Part of a small language model's weights.
Size: 11 layers, 8 heads of 32 (1 for keys and values), MLP 320 SwiGLU, 2.69M parameters.
Training: a variant of SOAP for these matrices, 190M tokens, 5811 steps.
Each number is 128 + 32 x the weight over its row's rms, rounded and kept within 0 to 255. Layers, rows and columns count from 0. The size above them is the row's rms in percent of the matrix's.

# layer 2 attention query, 256x128, rms 0.139, rows 26-31,58-63,90-95,122-127,153-158,185-190,217-222,249-254, columns 0-127
size [105 105 121 113 115 114  85 105 109 118 105 101  88 103 109 108 101 108 105 109 106 112 119 109 104  94  97 116 110 127  88  79 102  85  94 100 114  99 116 112 103 115 103  82  98 104 105 108]
[[ 95 158 143 100 112 118 119 148 115 143 118 113 153  84  88 152  66  73  94 129  96 106 153 148 147  78 131 114 147 103 169 121 127 192  81 109  85 108  68 125 108 115 140 156  99 127 127 140 115 192 163  91  38  45 166  82 109  79 150 127 153 117 140 141 196 152 103 196 115  99 165 110 155 182 149 104 149 137 176 110 166 156 156 119 123 141  85 165 143 168 113 155  91 139 175  79  76 148 109 108 133 157 129 123 121 150 161 117 160 139 151  88 130 145 108 106 120 128  83  66 160 113 133 115  50 119 130 113]
 [110 197 138 128 106 132 142 127 164 161  85  90 108 123 132 179  93 119  93 153 121 164 123  80 152 229 126 141  93 183 104 171 159  99 123 191 129 170  45 148 139 107 158 136 140 133  76 120 125 131 110 138 116 147 137 129 104 154 157 129 133 150 117  92 123 120 154 143 160 144 117 126 176 109 100 204 148 129 117 171 155 102 127 193 150 133  81 134 108 132 170 119  50 106 133  77 168 158 174 139 138 166  98 129  76 157  93 127 160  89 123 157 158 111 129  90 101 127 153 135 106 104 152  39  96  80 116  92]
 [ 99 169 132 122 113 176 174 126 118 113 115  89 138 113 171 173  92  72  86 160 105 143 170 116 149  79  99  74 102 119 138 124 110 130  71  50  93 196  72 125 159 122 126 178 158 138 139 117 182 125 161  95 137 101 120 164 150  94  89 135 104 159 122 148 106 122 153 124 105  89 176 115 128 134 142 164 143 164 162 158  94 125 161 116  53 108  94 133 123 168  94 152 139 103 184  52  98 161 148  99 142 113 171 139 160 165 134 121 107  56 139 148  84 114  67 142 122 173 161 118 146 186 156 158 147 153 163 124]
 [137 146 149 143  93 125 126 161 129  95 147 113  74 131  98 171 107 128 111 138 185 178 175 214 149 121 127 145 126 110 188 152 139 201 155 111 136 119  88 171 210  66  74 169 134 149 119 142 124 144 123  81 137 120 124 152 111 138 116 122 155 118 124 127 109 134 164 113 122 106 103 136 115 126 130 138 105 113 160 126 118 151 167 100 122 160 138  46  90  64 108 175 112 179 191 122 133 139  97  85 133 183  79 120 144 146 146  93 122 166  97  80 164 100 215 128  89 133 117 115 130 103  74 160  89  79 168 112]
 [135 139 132 141 176  91 136 134 143 116 176 142 132  76 155 123 159 132 170 129 114  78 207 128 171  77 158 188 151 108 125  99 140 156 167 143 131 178  99 103 140 103  91 164 131 115  87 137 159 154  98 135 123 173 156 107  96 140  71 153  96 114 179 130  77 143 107 232 141 124 125 142  92  94 101 120 159 152 108 142 117  99 165 123  69 174 131 175 158 138 146 174 147 116 134 137  65  91  99 125  47 150 173 161 134 119 128 157 128 151 144 108 150 152 178 151 160 126  89 116 136  85 109  99 189 168 140 187]
 [160  57  58 131 144 169 176 126 152 111 129 155 152 148 121  73  74 120 151 143 161  98 148 178 138 148  99 112 146  69 174 152 154 180 112  69 145 142 105  78 145 124  57 163 128 134 166 116 142 138 105 108 111 187 131 103  83  90 129 148  97 128 164 183 137 130 134  96 104 126 138 107 167 135  89 132 143 121 115 113 122 162 114 155 138 114 125  96 133  76 172  92  65 114 160 139 149 127 173  71  55 148  36 132 201  92 141 164 142 150  81 118 151 149 121 125 153  99 108 101 102 109 104 124 144 153 174 122]
 [184 101  48  49  75 140  48 107 123 170 130 126 141 118 142 147 177 126 204 136  92 153 135 120 121 119 109 111 160 169 136 237 179 159 123 103  62 125 160 101 158 136 145  90  96  78 120 155 102 151 142 126  99 164 132 125 153 125 133 113 173 148 111 100 144 155 150  91  77 148  91 136 107 115  94  92 132 129  80  97 132 152 161 131 118 136 134 163 151 110 119 142  78  66 114 137 146 133 108 106  84  94  73  88 129 174 129 127 143 107 103  56 141 146 112 142 147 116 159 125 137 126  97  56 117 119 153 133]
 [108  88  96 129 136  77 176 129 171 116  86  90 185 134 133 117  97  96 134 144 155 117 121 127 180 172  67 111 146 145 100 148 154 148  99 173 197 138  51 181 127 172  94 196 137 147 109 112 125 155 165  85  86 151 115 109 116 139 113  60 155 139 162 142  95 104 142 136 195 101 145 139 101  99 202 120 104 133 138 140 126  89 139  90 113 135 144 118 131 160 166 175 165  58 120 106  98 113 173 182 134 135 128 172  94 126 176 131 123  90 161 135 165 123 157 211 136  99  99  99 152 111 128 105 120 114 159  98]
 [131 116 121 103 165 128  91 125 111 107 132  63 148 121 124 148  88 104 137 125 151 110 134  82  95 120  70 165 147 133 165 174 139 107  66 104 111 154 109 153 170 141 140 188 146 125 133 131 106 100 107  81 113 194 157 136 176 106 126 119 104 102 119 108 149  97 159 143 125 110 103 100 114 161 149 167 180 165 110 134 138 121 106 189 114 101 125 125 155  96  84  92 143 145 215 122 182 106 226 116 154  98  98 135 190  70 180 110 135 135 169 159 188 173 142 138 130 166 105 168 185 102 133 185 108 170 164 141]
 [175 110 166  98 158  99 110 143 144 141 145 185 129  96  98 137 113 109 149 105 109 212 190 133  75 168  91 132 182 123 200 144 189 156  96 153 126 143  97  66  99 155 151  85 129 141 126 125 130 153 129 102 148 125 149  99 115 155 127  88  29 143 152 111 115 100 119 117 166 144 123 122 147 142 133 152  98  74 132 140 111 129 141 121  83 176 126  69 141 120  87 110 152 151  81 209 112 138 119  96 149 180 132 100  94 168 138  91 126  74 136 160 141  83 190 150 121 186 141 162 148 162  85 167 145 118 126 116]
 [130 118 125  90 200 126 111 131 160  79 172 122 101 104 149 111 115 123 122 131  65 105 150 113 148 145  95 130 105 137 197 130 132 216 117 174 126 133 111 138 114 166 127  95 114 121 111 127 120 203  84  56 104 137 132 162 147 125 131 108  87 100 183 163  84 125  35 127 140 117 130 131 184 122 165  65 172 189  78 164 116  94 156 125 129 141 106  87 169 141 147 138 129 120 127 162 144 128 114 142 111 164 174 116 168 145  64 138 147  60 148  90 127 121  94 157 174 124 153  88 162 169 132 147  93 164 119  83]
 [139 199 198 153 137  97 147 122 122 155 130 131 111  87 149 139 144 101 152 192 145 124 117  86  96 159 121 123 107 126 141 146 118 161 174 154 164  94  89 142 118  63  91  95 112 145 132 157 163 137 110 189  81 124 198 165  62  83 111 155  78  86 145 163  90 144 156 146 149  84  92 122 154 120 114 118 177  93 136 151 109 113 119 116  85 103 162  63 163 112 167 137 192 177  94 178 126 141 166  92 162 137 155 153 185 147 148 131 141 182 112 150 133 166  78 102  92 119 149 191 160 154 100 127 163 137 138 130]
 [117 110 161 132 163  76 188 121 187 203  88 132 152 202 155 124 114 100 130 146  85 101 137 159 104 167  96 140 102 100 129 160  96 137 106 111 136 105  57 132  37 142 118 121 151 173 104 163 118 163 141 112  86 160 123 159 177 105 135 179 181 201 137 137 120 140  69 142 109  85 142 158 104  86 159 162 160 108 198 147 134  89 105 146 138 162 142 117 120 157 183  95 170 121 121 151 130 121 103 150  93 123 151 117  88 146  90 197 103 145 178 170 116 166 157 131 151  92 108 137 130 122 150  86 141 139 144 128]
 [156 148 119  95 152 129  95 124 171 150 197 148 123  96 167 114 136  84 136  67  86 108 137  47 203 139  80  81 143 132  83 129 158 136 172 182  98 135 152 125 127 126 157 146  74 154 145  90 165  87  86 147 130 101 151 100  91 174 178 133 123  98 132 172 140 123 175 126 142 147 109 170 111 210  98 107 138 130 146 105 116 124 164 147  85 132 154 119 110 117 132 227 102 102  70 112 112 141 177  71 106 112 169 170 115 159 131 103 181 150 152  92 149 141 129 147 142 164 155 112 126 123  76 103 123 106 140  95]
 [100 124 159 155 151 130 134 196 148 164 181 137 108  80 123 127  62 121 117 144  67  84 117  56  93 106 140 153 178 162 147 125 156 107  88 107 141 129 164  99  91 114 131 180  86 182 161  96 147 114 109 176 152 154 131  87  96 125 131 164 148 125 102 161  93  95 169 166 133 147 162 168 123 148 108 133 159 146 202 155 132 112 120 187 128 154 141 148 170 115 176 107 135  92  99 144 189 142 149 142 145 138  99 104 143 118 172 101 101 106 188 191 107 156 197 107 172 160  97 146 177 163 117 161  92  88 128 102]
 [150  84 125 155 158 107 142 185 134 164 134 145 150 160 131  62  67 111 149 173 109 195 134  43 195  71 172  80  64 177 143 175 104 149 128 161  81 211 129 104  86 171 158 100 153 170 163 128 104 139 162 143 147 148 136 132  86  93 100 144 163 175 140 168 140  84 118 109 144 176 124  97 126 134 117 100 175 118  88 119 104 186 138 112 121 129 126 113 141 128 117 165 141 104 146 110 130 161 138 114 119 123 139 206 117 152 188 120 143 129 122 123 126  80 134 127 157 150  98 105  86 118 139 116  65 142 150 150]
 [113 168 117 166 130 129 123 178 109 128 141  83 129 123  86 126 112 138 174 140 183 120 124 139 119  83  92  57 122 182 103 108 136 153 124 124  98 149  92 189 140 139 133  95 118  98 126 175 122 160 100 104 119  77  95 115 145 198 179  94 133 153 140 119 184  90 185  69 107  96  83 164 211 210 158 138 110 100 109 146 107 117 112 134 135 114 108 186 122  51 154 110 115 122 191 132 115 126 158 132 131 112 118 105 112 158 207 153 129 110  53 149 127  92  75  95 126 122 115 110 125 142  94 150 165 120 104 136]
 [177 122  85  75 100 172 162 124 160 121  56  72 105  89 102 103 130 131 107 105 117 132 150  53 185 136 166 115 127 177 115 126 141 139 114 117 133  97  62  70 154 180 117  93 115 149 133 143 132 119 104 139 128 184 134 116  87 158 135 131 123  98 110  96 148 153 127 179  75 163 156 164 152 121  40 102 128 116  70 156 161  93 138 120 155 155 125 144 100 134 152 145 180 146 115 117 127 136 216  79 144  92  79 152 159  68 132 142 204 175 134 128 122 145 136  92  92 127 113 149 104 109 145  83 113 162 126 147]
 [123 163 133  84 187 103 123 138 205  91 129 151 154  96 167 138 100 131  70 146 111 138 110 150 157 184  79 100 176 155 154  88 153 110 140 119 102 124 149  88 124  81  79 117  71 119 116 120 163 128 103 110  76 114  98  91  86 157  97  82 208 129 131 143  90 135 142  90 139 119 152 164 166 118 193 117 115 158 191  84 101 156 175 128 159 101 133 154 127 146 122  67 112 144 109 108 131 124  37 141 151 125 120 164 114 125 105 102 199 177 108  85  99 121 126 125 149 165 174 136 155 167 151  78  93 129 124 143]
 [167 128  67 115  42 155 179 126 146 207 102 128 104 112 139  84 177 157 127  78 113 127 129  71 149  97 121 151  87 101  85 122 110 167 149 147 138 116 127 175 187 142 166  78 127 100  90 154 111 118 124 144 107 133 107 118 140  85 133  76 106  94 142 124 110 162 104 165 134 103  92  99 149  98  75  58 189 139 120 106 113 113 134  94 170 100 143 114 128 152 204 100 131 149  92  74  97  86 184 109 111 118 177 110  40  95 155  92 118 130 130 156 120 130 152 132  90  99 130 108 108 105 101 120 170  94 106 122]
 [106 147 144 153 104 135 112 210 141 158 176 143  89 148 186  88  85 142 128 193 100 120  87 110 106 169 139  93  93 149  99 104 162 123 148  72 104 115 209 132 168 174 121  72 141  96 111 118  69 172 138  79 169 163 123 118 100 117 138 128 140  54 123 140 126 125 100 136 133 150 107 138 156  94 163 108  85 132 126  67  75 108 112 121 186 128  66 137 169 165 170 159 141 165 114 161 117 138 112  89 145 124 167 128 148 130 103  99  97 130 107 113 117 120 125  90 159  89 148 122  47  75 125 147 132 186  87 121]
 [139  61  80 161 109 116 149 185 112 127 114 153 121 132 146 146 119 123 115 131 169 120 102 146 124 164 115 180 137 177 120 162 147  56 163  93  86 162 128  99 136  95 100 127 165 129  75 130  98 120  66 119 126 121  89 112 126 161 108  90 155 111 131 139  97  99 115 143 162 153 161 112 203 125 142  33 197 154 112 131 104 173 139  62 108  96 138 133  88 163 167 137 142 146 148  90 106  55  82 154 113  77 150  89 173 163 133 146 150 206 145 120 137 123 127 155  69 179 136 160 168 132 122 156 115 109  94 129]
 [104  84 168  82  85  46  98 136 123 125 170 131 160 200  75 128 154  92 146 115 143 191  96 130 136 145 146 117  66 145 135 115 106 131 107 140 104 135 135 118 136  72 200 104 126 106  60 125 159 119 171  77 164 134 195 113  87 103 138 195 169 135 135 144 105 129 147 163 144 107 106 127 154 113 190  76 155 100 147  95 149 116 132 128 106  55 136 145 205 165 135  81 129 186  94 130 149 155 140 127 114 126 162 116 160 106 123 157 121 157  73  96 115 122 139 131  88 101 122 132 157 157  70 128 119 157 122 169]
 [122 102  98  84 140 147  71 143 160 135 135 143 103 144 154 165 123  60 142 144 168 106 182 174  99 227 140 102  78 107 173 104 158 124 159 121 147 156 121 117 103 141 188 167 170  98 135 104 114 157  68 119 121 131 138 135 167 109 177 105 155 162 143 120 173  99 167 152 121 164 120 156  69 133 156 157 170 143 183 107 173 187 169 145 127 146 103  68 118 118  87 177 137 157 186 160 164 153 131  97 128 165 151 148 118 148  99 167  82 116 120 100 134 179 114 108 164  99 158 131  76  84  85  98  90 129 119 115]
 [ 74 162 123 145 114 139 162 147 200 149 121  67 155 119 135 219 118 111 133 141  77 118 118  83  70 127 120  89 134 135 114 135 161 135 110 132 147 130 162 118  80 124 135 129 104 136 166  97 128 168  95  57 161 123 107 104 102  65 157 142 146  98  99 108 123 138 123 125 159 142 163 151  83 128 111 178  81 132  82 171 123 185 149 150 132 137 160 100 161  74 164 121 130  83 108 119 110 144 129  91  87 165 109 125  76 154  96 172 143 183 142 134  58 153 112 174 160 110 119  81 221 146  86 146 173 121 120  93]
 [164 117 141 159 101 129 111 129 115  88  59 150  39 115 190 163  77 120  97 108 126 136  91 111 124 185 122 125 135 159  87 119 136  78 178 137 165  81 159 130  93 118 115 129 124 147 126 115 132 198 117 172  43 118 123 148 146 116 152  87 110 113 159 102 152 106 130 123 118 129 104 154 147 164 129 119 124 129 139 106 144 160 131 145 128 168 150  71 119 135 142  71 215  99 165 136 158  82 120 123 119 130 116 155 155  56 156 184 178 112 180 137 177 125  83  92 120  92 193 111  68 135 141 100 127  78 131  99]
 [135  96  66 119  87 144  84  86 124 163 172 122 111 106 136 140 138 117 191 128 110 123 132 162 177 138  95 103 142  55 151 124 135 162 129 136 113 107  75 139  76 133 157 151 135 128 114 142 113 151 106 140 101 150 119  54  40 173  63 189 124 119 120 104 123 125 147 142 197 103  97  96 178 134 117 115  67 148 143 128 150 127 120 124 203 107  73 151 122  84 122 134  68 168  95 101  80 147 103 164 123  71 120  91  75 104  93 104 126 138 131 118 136 148 169 121  77 141 106  75 131 109  92  89 111 130 102  77]
 [121  83 136 187 131 136  99 123 105 125 150 109 108 122 128 158  69 116 165 122  96  89 106 184 116 165  71 150  64 133 163  81  78  53  62  93 152 140 109  99  94 122 147 111  81 149 124 157 141  82 122 101 158 169 112 129  89 136  54 170 120 134 130 133 144 123 168 165 158 152 149 133 124 187 156 166 180  82 110  85 108 147 109 175 178 131 130 105 164 118 144  86 173 159 145 133  94 150 142 133  82 128  95 208 135 117 152 132 135 133 132  80 145  79 137 131 178 112 128  91 114  99  85 164  69 125  88 111]
 [135 149 114  94  79 127 137 124 123 114 120  83 133 151 195 108 171 178  89 177 157  85 124 107 125 151 183 168 137 115  79 161  77  95 147 149  95 124 138 135 151 113  99 159 105  95 139  59  91 123 172 103 131 143 151 138 135 127 136 140 196  99  80 148 119 149 190 150 180 105 143 165 118  64 150 133  94 182  76 125 124 143 130  75 154 149 141 151 115 115 109 193 184 107 144 149  79 134 143 178 123 158 137 127 119 119 136 205 111 126  79 150  81 154 139 103  74 132 155 101 142  93  82 163 126 107 166 199]
 [ 96 127 179  52 111 148 174 152 122  59 145 185 115 145  98 127 140 143 150 166 126 183 112 108 171 141 119 108 101 103  77 115 169 159 171 136 127 130 117 147 118 118 165 102  98 103 115  86 139 116 124  68 110 147 201 118 162 104 109 125 135 136 131 101 106  92 140 175 150  55 111 151 153 122 117 191 134 107 106 106 124  71  94 138 193 167 121 142 183 112 131 160  98 134  71 130 127 142 110  57 104 125  96 103 165 111 174 153 124 116 161 183 109  65 145 144  67  83  62 110  87 101  98 133 121 155 122 117]
 [149 164 106  97 125 152 136 120 131 159 155 170 128 158 113 179 104  73 116 139 121 134  22 132 170 155 175 135 158 173 203 140  91 165 178 119  92 105  91 183 128 150 168 123  89 177  89 110 145 168 131  90 127  54 155 155 111  95  61 162 147 132 109 128  68 162  86 136 155 131 138 117 154 152 118 147 145 141 177 118  99 104  99  86  97 170 154  93 126 124 180 185 125  94 130 123 161 149  89 102 127 146  58 142 127 129  93 110 144 151 173 168 116 126 106 181 135 166 137 147 117 146  76 157 148 118 146 110]
 [146 134 140 120 138 148 104 103 146 126 124 137 114 119 137 152 124 137 122 116  47  98 161  89 166 134  86 125 146 125 142  63 131 121 111  69 168 100  67 164 166 121 159 167 157 112 144 141  98 150 219 168 131 141 100 129 160  90 120 131  91 165 150 122 118 140 143 173 124 165 160 112 120  89 119  97 230 183 132 155 155 106 195 102 194  78 121 142  89 167 119 142 110 109  70  90 141 125 153 138 130 123 125 143 106  93  71  95 153 119 144  77 193 124  93 149 105 143 161 135  99 115 110  98 131  58  76  87]
 [ 91 127 143  97  91 130  98 140  90 126 118 147 123 159 174 171 128 115 126  99 129 159 136 147 152  92  87  97 141 108  87 175  84 150 115 151 127 185 126  51  91  85 135 134 119 121 145 135 125  91  64 107  99 170 107 114  79 137 185 178 116 167 153 151 127  83 106 135 100 132  84 178  77 161 163  81  75 107 141 133 121 111 135 125 127 136 137  53 145 121 130 160 122 151 129 108 133 149 121 117 116 182 147 149 115 112 171 204 168 193  60 122 160 147 118 110 135 152 107 131 136 159 115  37 161 101  82 202]
 [112  97 173 142 126 101  99 129 128 170 120 125 150 157 128 114 114  87 123 155 109  98 135 130 188 137 108 144 198 118 193 176 118 123  99 111 112 137 123  89 178 122 157  73 144 193 174 119 120 106 161  69 157 119 167 139 147 108 101 116  87 152 111  86 107 149 120 152 127 199 164 174 106 138 174 160 143 128 132 175 120 120 156  73 170 130 101  90 156 124 165 131 106 139 121 130 177 184 127 115 162 156 131  63 133  93 138 143 160  59  93 131 131 108 114  81 138 142 116 130  95  96 105 226 178  44 141 122]
 [153 178 182  69 127 128  96 130 119 134 141 143 155 126  59 147 101 166 161 144 104 120 162 149 119 148 128 191 118 139 163 109 142 110 141 123  75 139 145 128 140 136 137 123 128  56 135 187 162 141  71 158 163 140 133 111 161 121  88 110 172 110 130 137 151  77 169 154 153  58  81 127 101  91  84  75 148  63 127 160 149 137 150 112 149 133 169 141 102 127 158  82 139  64 174  76 137 146 139  96 139 164 117 126  81 160 104 180 121 171 159 130 104  19 120 151 117 143 113  66 157 137 174  90 136 133 128 141]
 [ 96 191 163 155 148 125 124 111 144 114 128 114 146  75 140  59 106 147 161  62 136 144 178 118 131  91 123  99 129 133  91 118 143 123 140  95 105 144 119 102 109 117 136 139 106 126 140  76 149 138 105 138 143 223  93 138 110 170  96  31 109 146 118  50 140  98 151 127 102  76 154  87 137 109 103 155 131 134 166 112 166  85 107 104 122  90 148 171 169 140 187  77 137 138 121 149 113  90 182 171  91 116 108 115 103 132 113 129 179 132 132 156  74 117  80 108 137  88 120  79 158 136  69 123 157 214 107 148]
 [116 197  98 162 122 123 125 159 121 162 170 116  79 157 150 125 143 122 119 118 106 149  37 132 131 150 123 141 189 171 111 184  68  78 147 117 137 104  67 175 100  76  80 142  92 132 144 116  85 158 115 129 115 108 127 141  89 150 155 131 211 151  74 175 143 162  94 107 101  70 126 155 132 166 105 157 146 148 181 149 123 129 116  78  77 178 164 142 173 127 140 106 155 149 112 130 149 190 136 127 169 123 124 177 138 117 141  98  89 144 102 115 156 135 140  82 107  92  69 182 133 130 128 143  75  91 102 111]
 [124  94 147 128 158 210 159 132 195 154  95 109  97 128 156 172 163  58 152 134 163 151 148  74 146 156  86  76 101 112 104 174 110 155 166 120 138 136 109 118 101  87 109  47 132 150 161  54 172  96 121 134 102  75 103 150 136 115 149 110 101 182 115 151 155 121 212 125 146 189 134  96 145  84 133 119 101 174 161  56 111  55 101 154 138 135  94 148 125 173 133  94 127  95 107 118 110 128 134 142  94 142 116 176 126 121 139 127 137 158 155 167  99 144 140 167 169 116 101  98 122 142 143 123  89 100 155  93]
 [215  85  70 141 107 113 123  95 124 152 151 142 138 118 133 130  55 142 128  74 145 139 138 146 182 162 129 123 148 124 127 154 109 142  86 150 105 105  98 170 172 145 163  91  81 106 137 138 114 181 219 165  82 174 129  95 157 111 184 107 108 146 115  73 109 139  97  84  92 133 133 157 148 195 125 119 125 141 109 129 128 173 167 161 148 142 112  94 158  88 118 106 194 137 134 140 105 177 133 106 138 175 135  84 120  86 116 124 138 150 134 144 124  96 115  71  82  94 172 144  63 103  75  99 180 125  90 100]
 [122 147 158 159 106 162 106 140 160 112 145 107 135 201 129 127 111 129 126  85 195 158  95  82 175 137 166 188 159 132 143 130 134 138  66 153  94  68 116 122 164 145 122  62 202 128 142 121 124 138 174 133 117 166 154 100 109 154 198 135  48 138 133 158 147 148 172 127  90 224 153  86 154 147 119 153 172 132 141 115 167  83 171 129 123 161 121 148  94 111 110 182 130 152 147 141 142 157 109 151 117 128 151 132 118 122 156 109  65 131  96 188 107  86 169 128  75 155 153 117  89  92 121  92  84 138 128 100]
 [144  90  81 145  91  89 120 122 154 131 126 110 137 108 118  93  92 163 183 147 156 127 122 112 162 207 184  97 145 181 118 103 160  76 145 135 125 112 156 150 104 136 187 107 100 116 189 106 196 135 159 151 160 151 135 164 136  81 155 110 174 114 105 146 124 174 114  74  81 163 137 131  91 202 140 203 117 122 105 133 145 177 147 112 140  97 125 158 126 135  99 164 142 149  85 124 176 138 188 154  59 138 140 227 119  72 132 137 115 141 181 133 115 143 120 152 161 149 114 177 135 105 143 136 112 101 147 105]
 [104 136 142 135 110 134 179 110 175 173 108 102 126 137 106 141  77 145 111  90 106 142 150 178 135 127 101 117 151 171 119 123 136 109 144  93 161 219 144 165 124 129 172  99 143 101 171 108 221 145 141 102 170 129 111 144 156 123 193 128  98 121 120 160 116  95 134 104  40 138 152 144 102 125 121 164 104 102 167 132 129 189 129 127 133 111 202 113 139  52 195  69 185 121 106 154 130  83 115 124  96 105 125 110 183 151  79 154 146 101  85 125 105 113 139  93 173  97 124  92 133 154 108 120 149 106 152  56]
 [ 79 149 145 187 132 164 139 165 178 164  89 157 128 207 168 124 145  89  87 109 155  73 148 119 148 135 110 125 192 101 126 135 116 144 124 134 134 135 137 226 153 168 155 118 119 165 123 142  79 127  82 152 113 156 150 105 115 106 146 148 108 127 109 122 206 117 129 109 152 135 159 107 155 126 142 106  82 130 155 102 110 135 114  73 141 155 124 121 170  97  37 137 162 116 183 156 179  86  59 124 128 153 164 104 111 139 145  97 135 169 107 106 119 164 193 131 120 123 178 100 153  81  88 100 119 115 116 199]
 [147 141 170 139  87 171 150 148 102 151 143 172 153  88 110 152 145 138 100 117  92 119 120  55 107 178  83 109  84 119  89 178 143 134 143 122 121 139  82  94 147 100 111 170 112 208 145 165 133 115 164 139 100 161 144 112  97 141 133  95 131  82 113  89 134 118 144 121  76 135  95  86 134 148 128  95 147 149 124  84 185  65 132 115 159 130 125 121 173 146 146 145 139  69  65 121 167 118 119 105 119 156 126 137 132 153 140 112  67 160 196  64 194 186 120 153  73  83 161 154  77 131 115 154 135  65  75 142]
 [158 155  74 128 115  86  52 142 109 136 130 125 113 166 177 121 125 133 160 100 189 185  70 165 137 158 127 100 114  95  73  58 130 147 171 140 121 101 164 166 137 122 140 143 111  77  95 155 134 131 165 137 109  69 124 125 130 184 179 206 136 185 135 123 175 154 158 190 168 124 131  92 118  90 142 108  82  90 141 110 140 156 196 113 131 124 130 109  72 100 117  77 133 161 133 160 104  82 145 128 111 183 130 163 127 103  80 118 185  98 129 169 133 135  85 110 124 126 140 124 121 145 128  60 145 171 140 123]
 [111 102 163 126 104 160 173 156  66 115 172 111 119 157 115 109  94  71 138 139 164 135 137 147 126 196 143 154 108 119 112 134  57  93  77 101 108 123 166 117 162 118  89 136  63 139 144 154 165 171 143  91 113 143 173 137 149 118 145 184 102 116  72 142 179 135 156 133 110 113 138  88 127 176 147 175 136  69 128 157 145 137 128  99 119 148  83 145  98 156 145 165 116 111 227 158 170 116 120 134 132  73 116 148 138 177 173 137  62 148 121 110 172  57 154 170 102 132 169 119 127 107  77 112  81 179 126 109]
 [117 132 144 122 147 173 133 131 154 131  97  76 131 114 123 102 142 124  57  83 135 129 114 121 124  76 126 165 100 147 112 122 189  91 106 123 114 174 147 143 178 116 101 152  86 141 157 126  79 126 158 133 193  88 159 160  81 156 104 227 133 156 100 125 162 121 105 170 104 118 181 165  74 138 132 209 107 110 138  78 143 114 176 216 150 100 147 127 153 121 128  91  80 192 102 164  96 107 116 157  91 123 181 140 133 119 116 107  93  98 156 104 118 168  46 116 133 128 136 131 111 152 105 148 122  77 110 116]
 [108 101 155 132 121 113 122  90  69 127 117 128 158  87 146 121  88 112 120  57 158 115  71 113 130 132 118 103 130 170 146 187  72 153 130 125 139 153 108 136  80 106 162  94 118 114 107 138 187 134 120 130 167 140 127 145 108 119 207 113 120 152 150 104 179  94 105 119 118 108 116 124 211 106 112 103 103 108 104  92 151 143 156 103 145 164 104 172 165 118 218 154 141 141 109 160 155  95 110  92 124 168  94 120 114 173 148  45  67 165 117 117 135  90  95 124 169 126  74 125 214  71  82 119 140  98  94 133]]
# layer 2 attention key, 32x128, rms 0.151, rows 25-30, columns 0-127
size [105 102  99 106 105 108]
[[119 127 142 121 161 108 161 106 100 131 138 138 154 115 117 141 130 152 101  71 122 116 131 110 119 129 195 135 103  82 126  93 104 165 127 143  89 102 125  74 158 132 160 120  66 158 150 183  56 179 116 138  80 150 100 120 149  71 121 114 156  77 156  73 180 118 161 172  90 150 171 116 151  72 199  66 182 137 112 103 190 125 155 118 137 124 152 109 114 155 110 124 109  86  82 117 121 108 159 180 145 115 114 146  57  47 146 108 164  96 158 165 119 102 163 146 101 115 104 153 158 176  87 131 122 161 158 148]
 [ 38  97 172 160 118 154 102 174  65 185 122 154 135 159 139 109 112 171 134 102 133 164  69 129 107 126  71 134 179 145 108 113 141 152 157 125 186 139  94 135 109 150  83 183 128 165 200 128 130 146  72 123 141 136 130 111  98  80  90 131  83 118  84  82 104 155 214 104 139 205 142 162  88 150 155 110  89  71 129 180 118 104 151 136 140 106 154 116 163 116 118  93 123 140 128 141 112 110 145 167 135  80 171 109  89 128 139 109 157  70 120 155 137 123 133 133 139 111 169 174 168 133 142 124 177 103  89 130]
 [ 95  79 177 140 119 139 121 150 107 141 122 107 145 134 137 124 156 161 150  99 108  94 115 170  77 128 131 140 154 146 213  97 136 118 155 151 103  93 146  27 116 154 154  94 135 178 142 169 160 139 107 138 138  77 188  87 132 113  80 136  94 124 121 152 116 148 125 104 114 154 153  60 132 115  55 133 181 148 118  60 124 157 149  67 141  91 139 118 173 154 147 112 153 124 165 140 169 131 111 125 105 147 103 181 168 136 140 167 153 132 122  97 102 186 148 153 128 111 179 208 182  77 183 146 106  98 136 125]
 [153 183  63  66 154 139 120  95  90  38  81 149 137 107 128 190 208 138 151 122 150 116 132 133 141 110  96 102 178 151 106 159 132 104 116 120 121 127 179 135 114 104 129 152 181 132 116 122 101 153 113 185 139  87 110 115 119 137 127  72 187 128 132 150  93 104 141 141 144 111 171 121 163 126 126 111 129 115  96 152 128 157  75 123 103 132 101 126 170 169 137 134 164 190  53 108 147  85  84 135 134 156  82  71 122 139  29 149 145 112 134  78 132 122  89 107 189 103  75  90 136 140 149 112 131 156 140 113]
 [ 92 114 142 122 109 146 113  86 171 136 124 116 111 108 152 162 172  98 166 178  68 106 119 122 131 155 146 129 177  97  44 119 113 135 123 111  94 115 141 154 146 170 126 164 149 164  95 105 135 118 129 151 114 114  94 136 144 150 146  86 131 127 136  95 183  98 128 141 146 137 105 162 193 121 140  64 157 119 200 146 205 159 145 111 140 121 137 179 125 161  84  80 117  83 158 194 152 183  83 128 157 107  71 106 114 136 126 128  99 114 123 133 148 113  45 119 165 146 185 118 115  99 191 104 122 175 144  45]
 [136 119  87 146  92 126 109 132 149 119 157 111 147 127 132 127 158 124 145 130 155 151 152 142  94 199 127 149 149  93 166 137 111 136 144 131  89  75 149 123 177 121  80 198 102 121 148 131 121  81 137 118 138 109 105 117 116 137 111  83 145 144 100  77  76 165 132 126  85  80 135  60 139 164 149 100 129 109 145 109 130  96 118 157 157 107 111 204  89 176 133 116  99 125 135 101 156 149 133 109 130 108 142 127  73 120 185  43 109 135 165  86  38 190 186  78 178 142 117 151  93 209 119  94  78 105 160 102]]